config = dict(
    d_model=512,
    n_kv_head=8,
    vocab_size=32000,
    norm='rmsnorm',
    norm_eps=1e-05,
    qk_norm=True,
    parallel_block=False,
    extras=['local attention windows', 'value embeddings', 'a smear gate', 'capped logits'],
    init_std_o=0.00562,
    decay_shape='linear',
)
Each number is 128 + 32 x the weight over its row's rms, rounded and kept within 0 to 255. Layers, rows and columns count from 0. Numbers have three digits each. The size before them is the row's rms in percent of the matrix's.

# layer 2 attention query, 512x512, rms 0.163, rows 471-511, columns 32-63
096:162129112134122133088134126147096122174103141126149107122121075172072114122108167101162134190134
081:054111103082170098136144129125064113125126112159128235083119110100153138120088073087142186102104
086:132111154147130156199150098120087155173105162167130161152148163121132095088138183108074043062179
097:168157137087167148109132125140126114156141091106116169121116115057152139155129203123095107143161
096:195084098190162128097120112116097084174228124138078117099110136166146153120111099062113122201088
092:188152131087094115110118140116110136123138122159137129142136144143211088097125106202111138126109
091:123162085142146195137144086142155141182105119089164211157121133109141074138120170103106126112099
095:127072154159132138153138094096109107148085104140128131135156098146144088147124123132052152129108
101:120175157153120155087053121060132130154169143115228133128166121125135145128144138166100111136130
111:177103128114092107102122106101080137130098118164128163119154149135134101114124118121174146121209
101:063162178108141158155220163128138115091142176113135120128097092118167128193131130143079132151093
102:124103136134131086132164109140091082120148093093119151131142093143161116093083098129144195154180
095:096152096140126123078166135119194126155077133042103095113160148086132204239152148103120143175112
099:070120070032139161130091144154158114098096123173177150118136138078118138136136157154134152201105
106:121169154141133091107112115155111102101158105053094111132122122147147096079158106115057108141162
106:092125191160130096161120146136143149074142134085119154174123088173123097133120124099088199081164
103:196193124174130164126134096134145094152105129112102056124135072122155117148098106135119120137101
105:112062057064129134141110145134139131158138144141113170118173115064134103174138097146171133102142
097:137109089127201099089118171138083113115119091117117122071068086078205140136140082129126075165125
107:128138168138202119120113056157081106066102141101170113148122115142149122073204182122107101078093
103:076115131149129163142175131081075143091120138172173176161141116123112155107131164126090117129126
114:118174181128095085134123188120125165126135146084116098143134142113108171115187114149193127117113
102:061155134181093124099134137168115155126092106091153105133076096126152128087110099121145141139137
095:172116113163096141104148136145127080136138174101109091138099086141138112128129121163113169123210
106:158096192117091171148120090149167155126184108127122096158096132117092129075136103110123126162097
099:179131102081170088142106065156169137194154164063142113097131168131102138137191155090129142082094
100:146173110189173142114134100141081075095089122054166165091162186118129140124132146108127103117076
104:102069060086087142176140170130126104090094115126152180152156141125142151104080103169110089077125
102:153149147172121128107108088114122135104116168060112134073156081137194122117132093116103110100123
114:123159149159151169193077136170174153091191158099110122189133160135085144151123100207061165128146
108:125133121071123163115116211131176164144116094140116087096139099049149122141074085143130170065171
099:096099102126117076138192100049147088111160153165091139160102132131098119171094089133096160088149
105:124143128194100100162136171158104153173120164096132129150150100108088111128157120102142141128118
105:088134159137091145096130127111109118131164143139154103061169042181153140076138098143048154179098
105:083125107137086200154136176138150145146095091093197129141125159137151091153146133063189127110196
100:102136113121176168158088202147088176192092202153144157165160142126121119197125123151113064104142
100:111128064144106076149118098107105138144154142067153126175118154099099062150145142153121147133138
098:113147155190115081149098128075145109164145152103128093133150151146111092122109162153147114106176
105:108082122101156116129142156056075085108154120131080126128095134185145156127146147105156190134110
099:132148095149141080101125125124177119125185129104148136117133082119126133205141137177099058180078
104:180123091068095162108148171111109115153189200169161110122129184091136154176073167111078119155172
# layer 2 attention key, 512x512, rms 0.161, rows 471-511, columns 32-63
097:135148098144092120078099107121138130122157080185165122157130127159157168090155144140177165125147
095:084064164112178136163118126140120130108130136179083113128171080168140128182108128111129101112114
096:079106147139148144158139107147124095089173197205165089197154128128175138083145098076133180126078
102:202135108168111152146177139176138120114153140127119094054147075207137117154117158098117117099145
098:091173144127136133101143168189129119165125117090153127179146110151072159179105091047168113119102
098:171125136152161172160158150089132144149073076147138162099132134154131075162067130184129122086177
110:116056167141147162204130128147146166117090111144162155154123149165053165093142119067128117132078
101:124103168134120129135128148140157150120080119089155162111126076113167069084071126153117172108188
103:072158187107135126128091126121170128133136144054121144143120160094171121134139143111187114139071
109:113109115191137100156173131078149122154063117109131115097085089155119066142181096123115185199144
103:151089177146170151101119100109122096113116158109121158058188162095084122121140164169162144155119
098:113153131142102141092202136131178097151124141152088064135155107166141164083113122085172092126142
099:134122169132101096126169120167198163118122133090128127116102204170140124105189083140109107160143
099:154085124115085131156131063134081131099072126126129146093126150133140121177093044155142170167156
104:148174075144125079176156127151104107114160167136090096139126091109143153113100134112148174074128
103:068111198079167138106121121136101147132205163105120123161149126151111130160135063129150109137082
104:125095063111089108110114104166117148166139098225128121162124114177191116121137148150212083113114
108:076126109117157166060103130114106105162119055124138118106145159094171096120133103152091158089130
104:139083124108103131076098100090140087165131123079121147035119149125099136145117171127090148174077
107:084064231083126088105090107145174191101105118179123158079158128137172140102138113115117172102146
102:146150169093084169141134179189159124144114113123180152087137152098140131128117167195052102177106
111:150149125122216157117132165132098193138152130124143136078117141115098133124149132132104164124157
099:144079128134134070121149140157136136162094124120115205006139068142109086142196128158127104119089
101:116182081179122117082145141200135161053172132106088141167133146181150137107107184154181110108101
103:139084096110124153136132129109154203140122148127166125126140120139093101058131120175127124128151
100:154116069093182093096081148177088180161108119100080164109082116082139132200155049111154114163095
101:050151116122120081169112105119074147087161099160156133138156112097130135172191115126137161142077
100:081110136100096138122145151136134101206078046098092064118083133127155110091155109132114169076102
103:127119169087097124106093135146146118127089107099145126166100130144149189129085137101098170126135
103:165127148098168162116148156132187139115116120168093102065172194143186162101121140088165154184126
097:073140061146179131162118152139103065137094152092108105060181124143117159075100114129164086086127
100:135163102136171161131117100126108167108093141168121148139108114060059121171120141161099118164139
104:116104104136166072126090133131152128169148152125101154144099113149126101241092074093174085120134
108:171151157198145161185138171112142077123109144060116163216144137174130120060148138140150173080125
102:109200116124133128082171146133132132136136115164113169149113104155149120150157131177147061065144
103:159149132099108201127180177103107131134074114192139119099098103137102127129156124187164121123160
098:101163115165139140138123192057135084140150082115170111200134114137138112130209126144142153116114
102:079116130137136152173132076112165122102106159143122132094189162103141064090110148181100112099112
106:131130175170103110132091194122096104088109111185079128094079120204104126182148152089088189137143
104:123107190128056130161161120140087128116199121073120163122145124082197099093072102097094136129103
107:176105120132047121108198132103111139116113179155127146110110104167108161135113121150094126145173
# layer 2 attention value, 512x512, rms 0.174, rows 448-511, columns 32-63
096:096153180142169153155098167138132119144152111110142127106132177094197124178134157084152124131187
099:121138111098119181146197147108113106088107077150190101117171123114161084121110115122102116107096
105:151080125164084142143170160054093097164110153127097056089124172131109094192170113110120162127124
101:137151115163082115120190143103104085117078136077096106149095098066142133166161146058167168140151
093:163134123091165186173204202061101152184132143132111101123118108154085136118134108123106177122109
099:043123105109119162104143074123113168115142171104145156107088090090191100167156088088159091104125
099:110166129119120052087052214122100162126079122059124153150103047126012127119114113097149177158120
098:091092115152138089092149139173147099151114150152131093085139186142147206055119166103112096128092
095:119135125122145204145115195121112128134140082164128123113092117178128059146079120178102214079074
099:097090145182125165051147131178116104136107185120181171166154133145146128127139186162109138148093
100:153133171179176170167112085154114100139150100136107076132124095088097108073192122084116097155170
105:087158137142152133128110133141165124092119101112118166127183157087142081133089173139146109174143
104:146098131136100111167127122201090124103124099101150134132091118129146110087181172147140126105175
104:171181138114179100154177070155158231076083161143101134101113202136153090104199096093117129129118
097:156151064095177098130133135085179157148125131096163154125174142091142137146113071093116155203132
104:112109136131091147151126157068102107108131140089160195148117081111164158060138139126148170115145
102:122199176124166142130124168184110130121124147155101131141134116140124152091111136161170165125113
091:101208119108139096133141122139133173094129124111139112098185109134180164130151153156128132181110
102:094097115109166144128154187182137144128125124158131172138109169136133131103149135128077098101109
102:110150134104144130123186120132141167118088135147141108144124138141105121184167146142205095099192
099:137121117056099142083218136137119193163130075147107152146093126174110173109060121135118216143153
098:120117096156115138123090118153106127070143141178127083130083081069155143158174113130210107173097
097:134125125122090155108173126095124141143218047156068129152086088113134134155100128217159168125122
091:150145093112109081150142161120125144168096107099128146071095140160143066121095129128098118130071
099:137233121155143142174140063119149136155096084085147155139157154126138093176127134130135157133135
101:075108064130108159082141121087102074098140172128163175126155090120131137169059144157128111125120
094:112117107112188124146120138057074084150130136167099133127126148217117113095130115131143125169128
098:083088160146123090085154123139171086129108113126114081139129134141163158142094159152139140161152
100:152112187165135158068109149161094117157145128143077070108157125092100122104182116099151163114090
104:115158088123088138120120106132136136114118123161135137068174070154119118143115101208085129123087
097:148145088120109123103100142160114164216109202104162115098152137143068151131181119141162083103105
103:133098173150149082131128135123111116109095146096138154152131155126149137065113138167088067105182
101:135163165096115119150125108079111161133128109165148072119106193099183166134108146161116135140178
095:080176146117136103113087138076133116100089133070125148176161156131142105120076132121111143137071
100:097138136141135134174178094197148120141117148139110107235122111129115134140132139173121131139173
097:162069125130161091151093160120119198157172144147162146138120092121080144166109155112135114155115
102:129108133178151167165128092131123089172110181094159080158149097095163129082085163143132120144131
107:095118143153117099165101115157119167122116108144141108127102103088137114080157115096145159112146
092:137110128044171090143125148151130125146188099164093132144174159132124130086072118080119193080110
095:054128137124094156118131100095171131129113117134115134080131133107160099143144038138145139153158
091:166150146072184171120128135103123118132095117112149095084116120104139117142098157100123147126103
096:163125167090119117170097051161131186055121133182091108091180095162130121140140144157139120155106
097:168172094130148177134218073130101153159159113152153125110135118099112050104064087125111121140129
092:186155131114160130161172221096071163113137122160140159100138131101181161133129177152146116164109
098:146081092070093126105137120105163146121203123146138140164137113170098093084134104126160085072147
098:109141135199107080170157124137112149111127137108121108119100139116103153124133140135072122160137
098:090135142164187165185135137142101161156158114117152099167200138158150190110105116117080156093108
097:146153110102135097161153167124144169182123130116158159122122157115113115153109048053116153093126
099:104161228165145155127060090121149129118151074078107168143161121151133097110093169146116120155205
098:049156131086107085112072130160165142120103115119136155141128068169098163134155115118174191119136
096:152143146165132137126153072166184132121129130126062105174074109137153096108135176130148117135188
096:151108109136144122115046178094169163132115166121096098115113146112164107158142148121085114094140
098:157148149149054188154155156090162155104119131118129153168179150164134090130128118144155154117130
098:123059166116082155128123163136107174124116173157129101147166110146132156142084168100116128088161
098:170067111097127075151094100111127146118178109135103148192177167092130129126138125094145122138101
099:127196141138084152169101106135128090135118132136128106129115110124175080206114066096219150179175
098:073116126099081159101117124108172154089112100115066159134100162133103152133124066102135171132138
087:186084117096186133115107152173110151120144116117130114107143155149142099133157132089107152175127
098:114117156128170124137116104112115113133112117145150134175075171124101144097126172091099078121104
096:124168149066075141166140177126127079121148112084164155186162085106172121082122115180110081076089
103:153091113102093109071083101218099130098146104146176101090150098100140103181112131122155156097192
101:171103136095129110129125064113085165155136135110137101149156172108154145165164109157157141115117
100:158133151139117155130152132172127200193103160179084117086159090153191106146117154055183172060121
101:147163140126141152121148168122127125111126101145125086137118118159133118135153114096167123138125
# layer 2 attention output (transposed), 512x512, rms 0.162, rows 448-511, columns 32-63
093:149073114158106171110168115089108113145132102140180090229137074177096129127112112136123132217149
103:155127149127189088078056122125143135153186161136131140094092137139107169171120086116101103099100
096:118142096176165096143106160175140134077068110156112192127181048083153125132146120131089137149125
103:104113135113133087132153087093105183102112124126127144092144096136167095112152116154146077148140
099:147108100151078150051099098150183092056082159151147114105100112116176196128155155125147111068156
098:171112118111131110092091157136109093138085133172136116143143165178142123071119188122137146090147
096:106144128168128157133201098060133098118140130095108114119109111080145177125131159085099076094100
095:165140137096094079085064137146133126139123120092084148150136157136153087176158131130177162123191
093:130077036138078080110136087112136131103047175095118138060131054148139183174149138112120151152135
098:110120116157169073157102091068144188117119135139128091064112162113117148176136109132175125117111
101:120135146127035131166096191154097126082137111132139202107187129104165176099129154183162172104116
103:159072109125117176115153076122162156132132191130146133089176096181123127123166157084128128114144
100:191165117123192121133108130087134130121071175147118144081100165108093167121131127167120148171101
105:120092181110127127116119123129157059205152162175167159084094154125115137155160109122168159138101
097:121041202154111120154109099161114171152112132145128116098138116148147150110130128153166083131141
100:145126108113109098162147218169162172151110154125113081104145190096112171162131136115160078128150
101:085077185123136144175070088096146108155146129149126123171112144088100085125086071128127065143074
095:089142117139150182124055149134121096107157076088126121226128113157129143102161096106098108070083
101:180141112158138158143065117175156139118144088110166107171136092083180115176132153127072156146179
101:131150117183122131151080163074114112134156113118155147153162140077124149081121132152051159172089
100:146145100161189102129124108133084068133045160107152130130100153120119086189127145157151079091112
100:136127145123113154112187148115125152166112163126161138146155138143105181085099109153089136113122
093:148150116147110176152128116127114111102103132078097204104122184141090112107118134033114138090150
095:134108143159164199130067094083163114141099142164151120177136134086126115151114077154140120103164
100:136083180079185109094156146189115100057172129131138123057101109118102085162159156112114091118159
099:154125138176107108170104150175146166126111083098128117163125183146107149081147129171113075159160
096:145116122081186106083140128208144193119078185133089129098122128153112172120153140118109141084158
099:137114121107109092208057137106146110160100114150174141136070133087120132157188118078152164066093
102:141114147129124092134123106041158098122141075119144131165072058145125103089059113126135140102145
105:105098155142120115146144146144125108183126111076135132193120107127158129143131114084140107114167
098:119133190134148083106149116087080104110171073148094124209124111123168077102095144099129078123093
105:136136069109119155129122168157121204116164134118105142115126148124076127204156162107152137143026
105:148073066186119133086119125218129106090112110137102137158142165125097092109156181106124167117166
094:107075108136156139153170131182142155168122103142105116063121124173143104155123140113160104115117
099:128093129148108101106085155098191134141118104131161082076114184112183173137124100052103129119097
095:118166091145115160099171128133109077115068111135155067051171161138180086089129118176120107076110
100:141111136079115110136078209125115102079156092086140130111159111114125138181134104156162143160094
105:181199152095131116124075102113103140052147077131198134135115108182154113144141123150176078162084
091:103166163154071144165143079182168133133108152123162176145105165152126099148187160141140141197120
092:086105154104196104216116115161131112119085149105113134124175126134090208087108158159088174120093
098:155101069101113076049146177112099146145124196107103102116197129107133151102106154109132119117152
096:071115108147114162101128079080203101168140115143140143144107156148092138094088079086073091147151
095:092143108126127039099103171047105111100065122126116151159152124163121155144166170100117124157112
094:121123082133071128067118133099154108094064126141084133118165090186148180115138149142109113134123
098:093144158099166126150110168185143063118100153112083104105082180047135150121152187144098123144104
097:151159149106124096141104121140043114155145128147094123158182088163161150106105128119114132141080
097:124117121147172137094078085150155118129119135151136149168104114148146072163125123132154130181168
099:107163190156124142112067114156094129102142129131156143138173090109145144068188124147105093154117
099:146068100078089166113122180135159090195069178125132163097124193154144155151152146098144158082067
096:164125124200183119177156068138107132060156124136136193128103187095062131096087155090147041136153
097:152078071093106111149110159153072156094155100121135119122111144134109099166132136120129133133076
097:166123122123080158182144157146124119110118106150125139155137109153134101088090112122201158166124
095:127087105136110123154135132168136125130137112122067110103089080142126123113144153113097122140154
095:098135152178182115169166081099113069160135137095171135080088149152069123128162146183179113147118
105:070148204105134131164135121181091165126148173103114124143104121151172098087126162101107080109104
104:105109143106113089139162181110182112018151125147149131168158113148194187098130164116158129114117
099:110111074172153151205141129153067133213159145131194134118162092110139091142079138160126080158177
090:111141168095104151147131111117162101097147117128160112104118127128171114106122137137116118131100
099:178103104103109093156120150156135141143128059125106148125190081143115107132156100143106115170119
098:090133094181179163107111092152132145161154120181093102097103127111089154152124144096119180165141
099:111184152126137091159172111077148106130098201117092166176103127134091149094166065075173148157098
104:084160122163107130123125148184182112135129077161161126105106140142109130076101131094112142137098
101:122159127130159104107102107109169082058085116156177104100082160146105131111155109131112062162133
097:153071111126122082135083114096115157178145110104117092138097099121076128094135107153050104103153
# layer 2 MLP up, 2048x512, rms 0.186, rows 0-100, columns 32-63
114:112171143134052172096107132133133117103104094118090169166130147153127160094152128138108082119188
097:048125146112166104071083134184163107108115154141138174106110170130131099116081110135150161125101
111:120124148146197151111119122123144150114172098165116142106116204127100105136082128074147159104161
102:067137110070151083167142159178117121102141114131126077171089220115128143147120054233173113109115
084:128122119214165133139089116139148104234123153086118109129129171096151145093107135158125135117069
105:129094150092123161129131132125111140147092159121062151160120111164175116182157115123092176095112
125:139137191156111145170096070216145137100190115054139141154160118105116129124129164136083084095056
105:126064142115148128135129179134130117146106096110120147084097087141159124119081111148108088165133
092:098146147161139133187166114091133191134127163106124166131147119133119134143149093156106160189138
101:100142139072132081095060101150120142150061064148093142107117087152089126161152163129145099139165
095:116112112109115124108061207116148145110089080073137159097118132093132169140140171206181163110080
100:143154094150099147107130093129141163123160086137127166156048104208174067106167115097132115128133
097:157160134138145151115046169141090099163133126210177079156098119159104146170114097072102085128070
113:109072175113143084189125193057113175072125078135091141086150139105078107156152133105089147132105
097:191171119123101160154101159158109095125098121070112178092113174145143121132168126117147129143102
094:041128154127166093165154102150146135174152132143067148124199119153134127123077083139186135161129
100:167092141061154119120137076146126114106108122056181050144212070173159156210132123142081110135146
099:085097141041139107118083137159207162108149140121115233180120117113116156118160123138156173138145
084:083097140122145169127125131161107133128137087166130127134122185190123111202070111176122148118110
107:096057181098123157138078149100113211172118169087122080126159131138170132093110134178144149080091
094:110155122125075159112120099127146124156114169126103133126074086100088127137108135164105085129054
094:102078065128172139100139141134091165113087146153117081101187143094096107131108122077148119091148
090:140118027089128089154170146079134118127148130046146140131172164166115061206139142165164172109128
100:154143088096092149081126127060112110143135082110151127163169142125107185125150098113132120156080
077:146066172153096126143147166173145064093137158149125137097140104151174146179150057085223116143092
095:190176102127130172122102147142124101133150100119105091118139106157148125073089142067111141146086
096:126117138112077177129132228162113169075102139108110126098124190194133133163072102171125129148134
106:125157137120146155151129208132116094118178172136126106130086113085142102144140133139131108135074
100:111062135159136167117101090116123107125103084058128153118115105124128120190073126139172145060108
098:143106159095145102187093112147162143117054106199130174106106097160141084165057154116144159133107
099:187184114108164156089115117132105120062131097134102150115062112050064186168204184150147089091140
096:136186061125131133090126093107112129125115093095145171142119066112124121154124126120115149051151
099:099118103143123104171120107123182102179152141142077127112124146116183110093083156161155164119108
123:129161151158161081159133128083204061162070152140113115150118132071152139153167150108172098126128
103:089080134152146136109136184113079126108171180116134091108056106087113144141130095113135118149140
120:108055115188126095093136103128117091107131048096098135090102111181114099131144098121068165155104
088:170144154119119098118081176141107121152106117161091171157089165140115141144088143106136098080151
102:136126110108101138099157128173091218112126065133130135099129110094128073140122123146140109183089
105:144156162135192119099136118143116087179164184069143122109130143132136155153161132107136139190095
094:134159163169114140173156119111149119125084111128090157192207126112118199171142088121086121104081
106:103139121160142136134140083124100159098084140134070099092074056138159125130140156127124151163114
115:100130076153177144072129125089077126071083135133205148149169115092129118098147098168163139100135
096:117129105159120086116137126134128121140093044109162174122133119117168166130135071071155108122140
106:104087099124140087099111129104144117185118097144152114109152139126109144138130108166156124109160
118:116134173138166149111101067144145131154175146091121079148183149054162127171128069190129120141086
102:103075144106136218110100125119115079145154087131122167108116114111126151115138158136119117115136
104:110135103125148162112120166162086163071110141099156147168131183183086140150125154156159142101116
104:116103102063137107135159157164128148103132092204145208112141104114158133080121124176109126127110
111:137119195198100163104120129119135105127168151129189119159104143075151135105167110073085125112164
105:135122096145106074157198125118164131150089086167160189147158131170113145110101102138163097085104
103:103125122120104093149117113129123091080098176162141115187106127143154137152117126116135132080144
093:147104114122123125115151199098123121129219163190137100144102154174086133181100170079130150155147
107:115129137157177089127109111161136102125131165091155101161192095097141089078132120138120079127110
103:108094103095156122086122131074137138134099105164128130112088173176158158136149238072105132046099
093:152098117136179077101189136180112134154141128103141169123094175147109151107160114175155138116060
098:124114146183140174184109115114146099122087114129151107103153108096098132145106149130123138134123
111:151144142193097168164139179149144100159167146127158160113110121125129096126106085156151143106109
086:096107076088147141069121111032122112134214144116135144147140112194159103164157073146119078078134
102:093170142131083161081131169155150159103142128077115155115176134114114132120145060156105141168082
102:135170186131127088172138140092129214160138125154124131138115147114138080135080119166124104092123
097:129125099184164157156133120092107130090192023064124177099156156122061090142177175127133193140101
099:128131139137142145141149107114162150116144104104153090083149107100152174144182128147128099125088
116:126127124143076101101142147122067155173110150135102132100116116104126154193149104119123137102133
115:140159117174115106119148147195121164162095121066095146125184155081132127173109140112115179102113
105:086110114147178139147129083139134127126134154107142136082141075146032096135121124130078091114150
099:138166203180136087147135162128135108108158140123148115176207125141119106163155127156132112105127
105:153155155127126120107145113097158134100145097129061110137106097080121128124157171150082098073068
107:078124117088100107131123145141126152164114053152124138070155171140111092110193115171110110185098
109:189125140142078097111136143132138073140150090130123167150105101067113166133150054169128136138107
093:077064167125086087131094153112140215156194080105133175094208139096134158138142129158080158129176
098:116115111044112090155115090163073107179152123084151115125185182132088130174109101085137143156165
102:177066087112129078153098143097167141134066120126195150150132132132113155174121111126147151108103
109:181127082150178143070162169129119141093148139123080114042149137124160104139146218058120207081187
101:178114126107103144131147079113086104057147124160126105126116153077131175161148103108127126063098
107:076058114155156086133100120155148193137176158137161088137153095110156116106105139149144130146120
091:120126089115187132168125115154144151118101097150153094084123112126084081185088109150134103105105
093:153156114166105119136113162154134161141161152155157084215100097198121111074159090118177049177135
095:163088056145120130137125157154108090070144151128142151149144097116108132133143151111077133107122
087:126207164115087121148179109111067221137168119185123125133123148172130202126119107178139122219132
093:110137182115111123121131120117093032159134161159077162082132178114168076108105099081118099130118
096:081106122132143199106163094071118152224131126156138147180062110126107126125132146119113113100161
100:150081141103101156058112082181086119134058140127094140078155119170118109171123134053125146070155
087:105169148127122136101097124120126131112132139157098089108129151166119172145169132087125114128109
106:169135174116188140125157165234150131173117059140177140102165091096115113117144170096127154096098
086:162092161126224107051103136131195111138139123135158130140078180160158167133170074162151060081167
099:061130176161098151149144137138135129150142105118097100127077083133122108153160108164159153155133
100:121145136133150111118153088107142166090121138089095149174114156124196129085094108148099106133105
110:127102130167156138085154130105159142120111149160125090193106179128158122101135093149131103139066
114:113104167082189187100124193051118065147155129122158089150159108164139154132112083103124170101180
109:130127172111081153073121162145091116144145110133043117133130174129119051119115137129113158117173
099:132135101187141152098166123148104126099161142149085147132115143171164181165146075124144094084108
107:135200116156118124119096136138106156123076164112102102177116093112115126106167136088133108147178
074:147180124089094079132147104086169102089052145153140108129085153159100137109149160115146127057105
113:120150103131094126105132174164138092116112141171137147139087110128144083174118135108145138102130
099:165144116096160089138151111124120059101176116182126081100142118088166168138164125178120107146153
093:158132104157109200087097154108043157141114138058123115135139128096146131152100074145101127138112
097:120188172125142163146152115131128123135179144115098037135114124119218124072211162127109188097144
097:094118123100138148108115146108147131105151182166100097170130132119123116116172146136141171076150
091:117150135143169149133107095104138199123151080169122111151168153122103126170130151152099115137140
087:090141174155132143115109153156132132129119125180093151152102098134111136115075102152109136174040
112:152146138143116125179151143113065134102175139076127101089126101158147163113126049139103135130169
# layer 2 MLP down (transposed), 2048x512, rms 0.047, rows 0-99, columns 32-63
115:115092142114121133101170108130147132138096108149133091115129131111141165055138150157164119132098
098:135082109149166156112112096182134167144140108122086112140105139081193073093230174113100114156115
128:138093141167119129149056202099152161161124087222113145152149112101098105129099171088148156084098
093:146187129156067144082147194084125150165123111123127137104115147112127124142044155151141143124199
085:120090096122165133116112117131093156113134073095165053121144142125123099193117087089162125133140
090:136193086134157086163062111143119131195100078119149133136100169090091150092086138164149128131093
156:122109048144136118127140181040122125195081128154134118101082125097134149120110112114141170146164
105:091127128125091173151122102212114108104128106160106095034099105155096121124085110107118161165175
093:212085056187181135111145099123147104174135171167149144108154144093124099144160164110097149160071
099:146109105128159110131118131103094130053154132187114188144132093120126083109135057081183103085187
100:116161141099098137205118063100108071146080159109121183149098169094152153170096156125121104105120
099:076166113130118117100034117150171112131092129186069094235126117093168104075168158102163101133189
096:154083106164126180158161132136185106096099157140098138141110148112147101124142075128160093094154
116:117071077129123123084121066097070127139118108184145132131208115030074170141124124092130141100083
097:152225146163188085101183105144162158088129122118103130212060148112120146080140104118149146181162
092:092103110162100117146109089169124090124065107154227113126136086148149068124094093155120209174092
097:162171143152144134158104152109157148149084104095118103087137192031110139098125106158123145175140
105:140078167176153109087125142169174174151161097117104135150118177142161111132139104074122165131158
084:181132167181078123060171089175125126117121156149117132155179081078129151092134107130119119142153
098:145112125148158116101112142143058150179130113094113158192134167159113088093090136098082191173147
091:143090103143186125104152108100107084126112120146120078161198127133081143149096087085172199055132
094:155134112147090122122180144137111081137097139185149156130151071157133099097172141101059164160176
089:157160104075178154182120119176139126134159167127158117150138081055192132070070163075078166191238
111:151127137161088125135077128161143123092110156180161092075140088144102161181099167179170116076139
090:142132172199078133180150109140163102134107155145093135105185160088125140102136115058185151152125
091:091079149064102084100117138132107120143130074141127158178154114175114121135166120129119126142161
095:161145122151132209134168075169137102150118152178077123052104125164119116146096099122164094127181
118:177117097090118113088120159116145130080098130090153172130121066125140092175073053165107136169095
097:159078108088109097136088139141077109124086137187161141154137120178102102088121128191149119169126
095:126139080159103134147106184106140130098123128139106120100111177129167082099117080182159147126187
098:125091126167084104109131171103137099154196176170102094172149106180113117151126117101110096110172
101:159120178139189091072126059129145133159114097156032137115115106131140071113110121139146130128129
089:136149179112141156143162138127120158124167135123136137112090165110030115123132152154082112165127
132:119076144147144165131166102194183113174092192161096087128091077126109126110165133118138081144131
107:094084107104078132153156125137123117094097170116106090146135099095156139178130085116074106121145
117:121118103045088088181147091060103162101125177135079091106131192181116184116045124104155121135144
085:097097132163128170098175125116090109099182124139107134149165116100116075172167139142076179137138
090:169080118146145147102106166091120090124151131113077135139157121104098145141071159083150163083175
103:090144120130144144107130139101132123155130128115115118143138103126160125133193087151133195117078
094:069054111129103140161182168127104097100133133131143096126148174090141081100113144178114068110147
098:149149155090147149123114140126125115089100089123156105115140127016088154134096130120118124153143
103:170090112077134178090158138093098158126097132061088161088153111145138090083155162098072136160156
097:097122167141093122126166121126156142110138141163143164118101160117180131100111125118164165142133
108:100083038131112142162115188133118146143166091127137118122088166131097139161090175181151194119160
116:111119130123174093140103097121126081119129132142078101135187150129098094145150119156149090149149
097:119159093116198094167099132173117171130151142069101177120090182110162097131137134141123165190077
095:126147091113118095045069134101128134137122137079095141161092104163130130154055164116128156077120
104:110167209148157118200121117062160153089123143177176155113111206183159101160099096108164092148137
101:051087123103115120129114088121141149173163125169148165115163126147113092115110104236122114153060
098:118070133120188128082103194158082097181136103138149137087140123181126141117107102077105123117149
101:131119084117172092137047144144151111112162174150124105106163132092128123129150108158140170136130
096:124078142163114129140119137138121107143133184060080118131143128049160135110124159118180077093106
109:126184162159113148159120066137118196083137185112152093091111104123128129101137154187099137181080
100:124083136103115154127108174135156113150108139110158093070117213127144127182156123079093086129082
097:144177139132155098129117204130095164117119204093150111071125153161145144127193164083097129195175
107:135093164132165129184057078120195116130096105117151125182156094192084107074120157112188094152128
109:083179143127100166171167137097115122115132109126169101131137162139151164120123141130159130082140
086:092136149088149136149171167143149138147152155099197120176109151113098132126106135169174158083200
107:151082075093091136098152194082138108138135212149090109133086146129140107216152145134067178091138
103:064131103128088112108088153137126111107164099166144117054197142159086095094121132140172122067168
100:138072100158113116180167183100148059107133102156120155175096148117145186105081103100109079148131
104:041090122102108108114151166160160121175119186121179160109102148170084167085142144156126097160099
109:138107130161130172098139156155079124150130137121111198125074118108087177174110114145131137129073
109:166138158136150121162102124122173168124140060085094214118133157088135055166140140124132157152117
106:089140171169149158145117165177109136165149166101154130112143131060120164143155141137127136079134
100:122103153099122126047073177125075132163107138111146111097139181131095129076192090164093092115133
109:038118142149103074095117084141158109135107131131142151094173155120121124101158072122077145101067
109:172177098143094082115187113114206037095089132143124194165085115106110170139113132122102129134071
100:136116162146140070141184164070072174109177097109101087161203119126123123148128173114130093165148
091:170122130150137118134188140138154164117148124126155189132168102164121131108134171166080127120109
100:092155158075180142186147172134111164148112118119123122131057180135140133152106146157121161135115
098:095124112135104111150137119134094077137120139188126156105119131105082117123110085132182178089116
124:137098080141161151083117174226143143136081151066134183081094173159132083124152155117140132098157
102:107077105226112066111105131126119078153097109137110135070137100111091196162118103192128136122171
107:141108143154158123135174129123116112091123160115142080148079120099142096140147151120192102122104
094:116172108087163106108151193169168149073083198151143140118107097132120119148047153132085090153146
095:165096171173095045139175140113152112041100117122119101095136165112104132136088176124134099131124
098:087127155128151107070095174113134089136135069166132072161158105164137110123097141046122091172124
084:134098122162175096103125144144200099160124186105123146094148120082093113077100109131061109115127
095:185153143085171131095195131108096147153121104172106127136113034097139115126113109182107122108126
096:130073080159106155068154127165155115111134100065092135140116158089100168070115185091155165165075
122:166082120102129117122146120214141112115080134076117174091143151128123105116089130104108120167117
087:126087131160096138127118122091125115125095132110194115132188097156124137106065178129103162117141
108:120131146151108135125140149123149092127060120174147056153101111129095117070141108149076122105133
088:138138173168068124127133151096130070135123127099131177141133201092156118088127124143149176111103
104:175095144124106130126165137110099103131115184185161156163138136126071108135120122102125081139101
098:115101157124130127110124140116144104147159132080152114131149189132072128108142116098094100104154
114:116180050163123063167152105181173097141112123179123078195133116155160099135141124147113133088121
115:106083139118153186154080192075153107069143114155056115082129152126077146099138146150142158052120
104:081128087134126132183143189143105144214198135153105156107218139090161157084060087153135140108184
096:148110179087109167120080114084159107090138177078101085140113130141157077091122217136109136136119
104:086139124047104148126077123136146184130175134102134089117130140159089100203167148120109155105096
073:130134168117116119139154172152119140122153154101111156117129001088157159117148145099117136144134
111:128128117131109164078150135095154077131104152138121136131174165121185128128084097135148124105156
101:088119113150101131102133134196196152135081150157132167124085089103105189073063155120092141128111
110:131124099107121060166129140124172098129095182171143145125133155139135146101142142090156132134087
093:124116094172123133123160129137143137110151098115113114093125101098117056101146088118157162152094
102:127130095160172122131149210111063063108097159087098097118138122128088172145136145162121171156111
093:098095094208095097066085195200129076134157125098127110063113095141174088158099126101110110105141
087:139062145141106118117088098089162180173136121156143098112117115154105164131130159156167104150176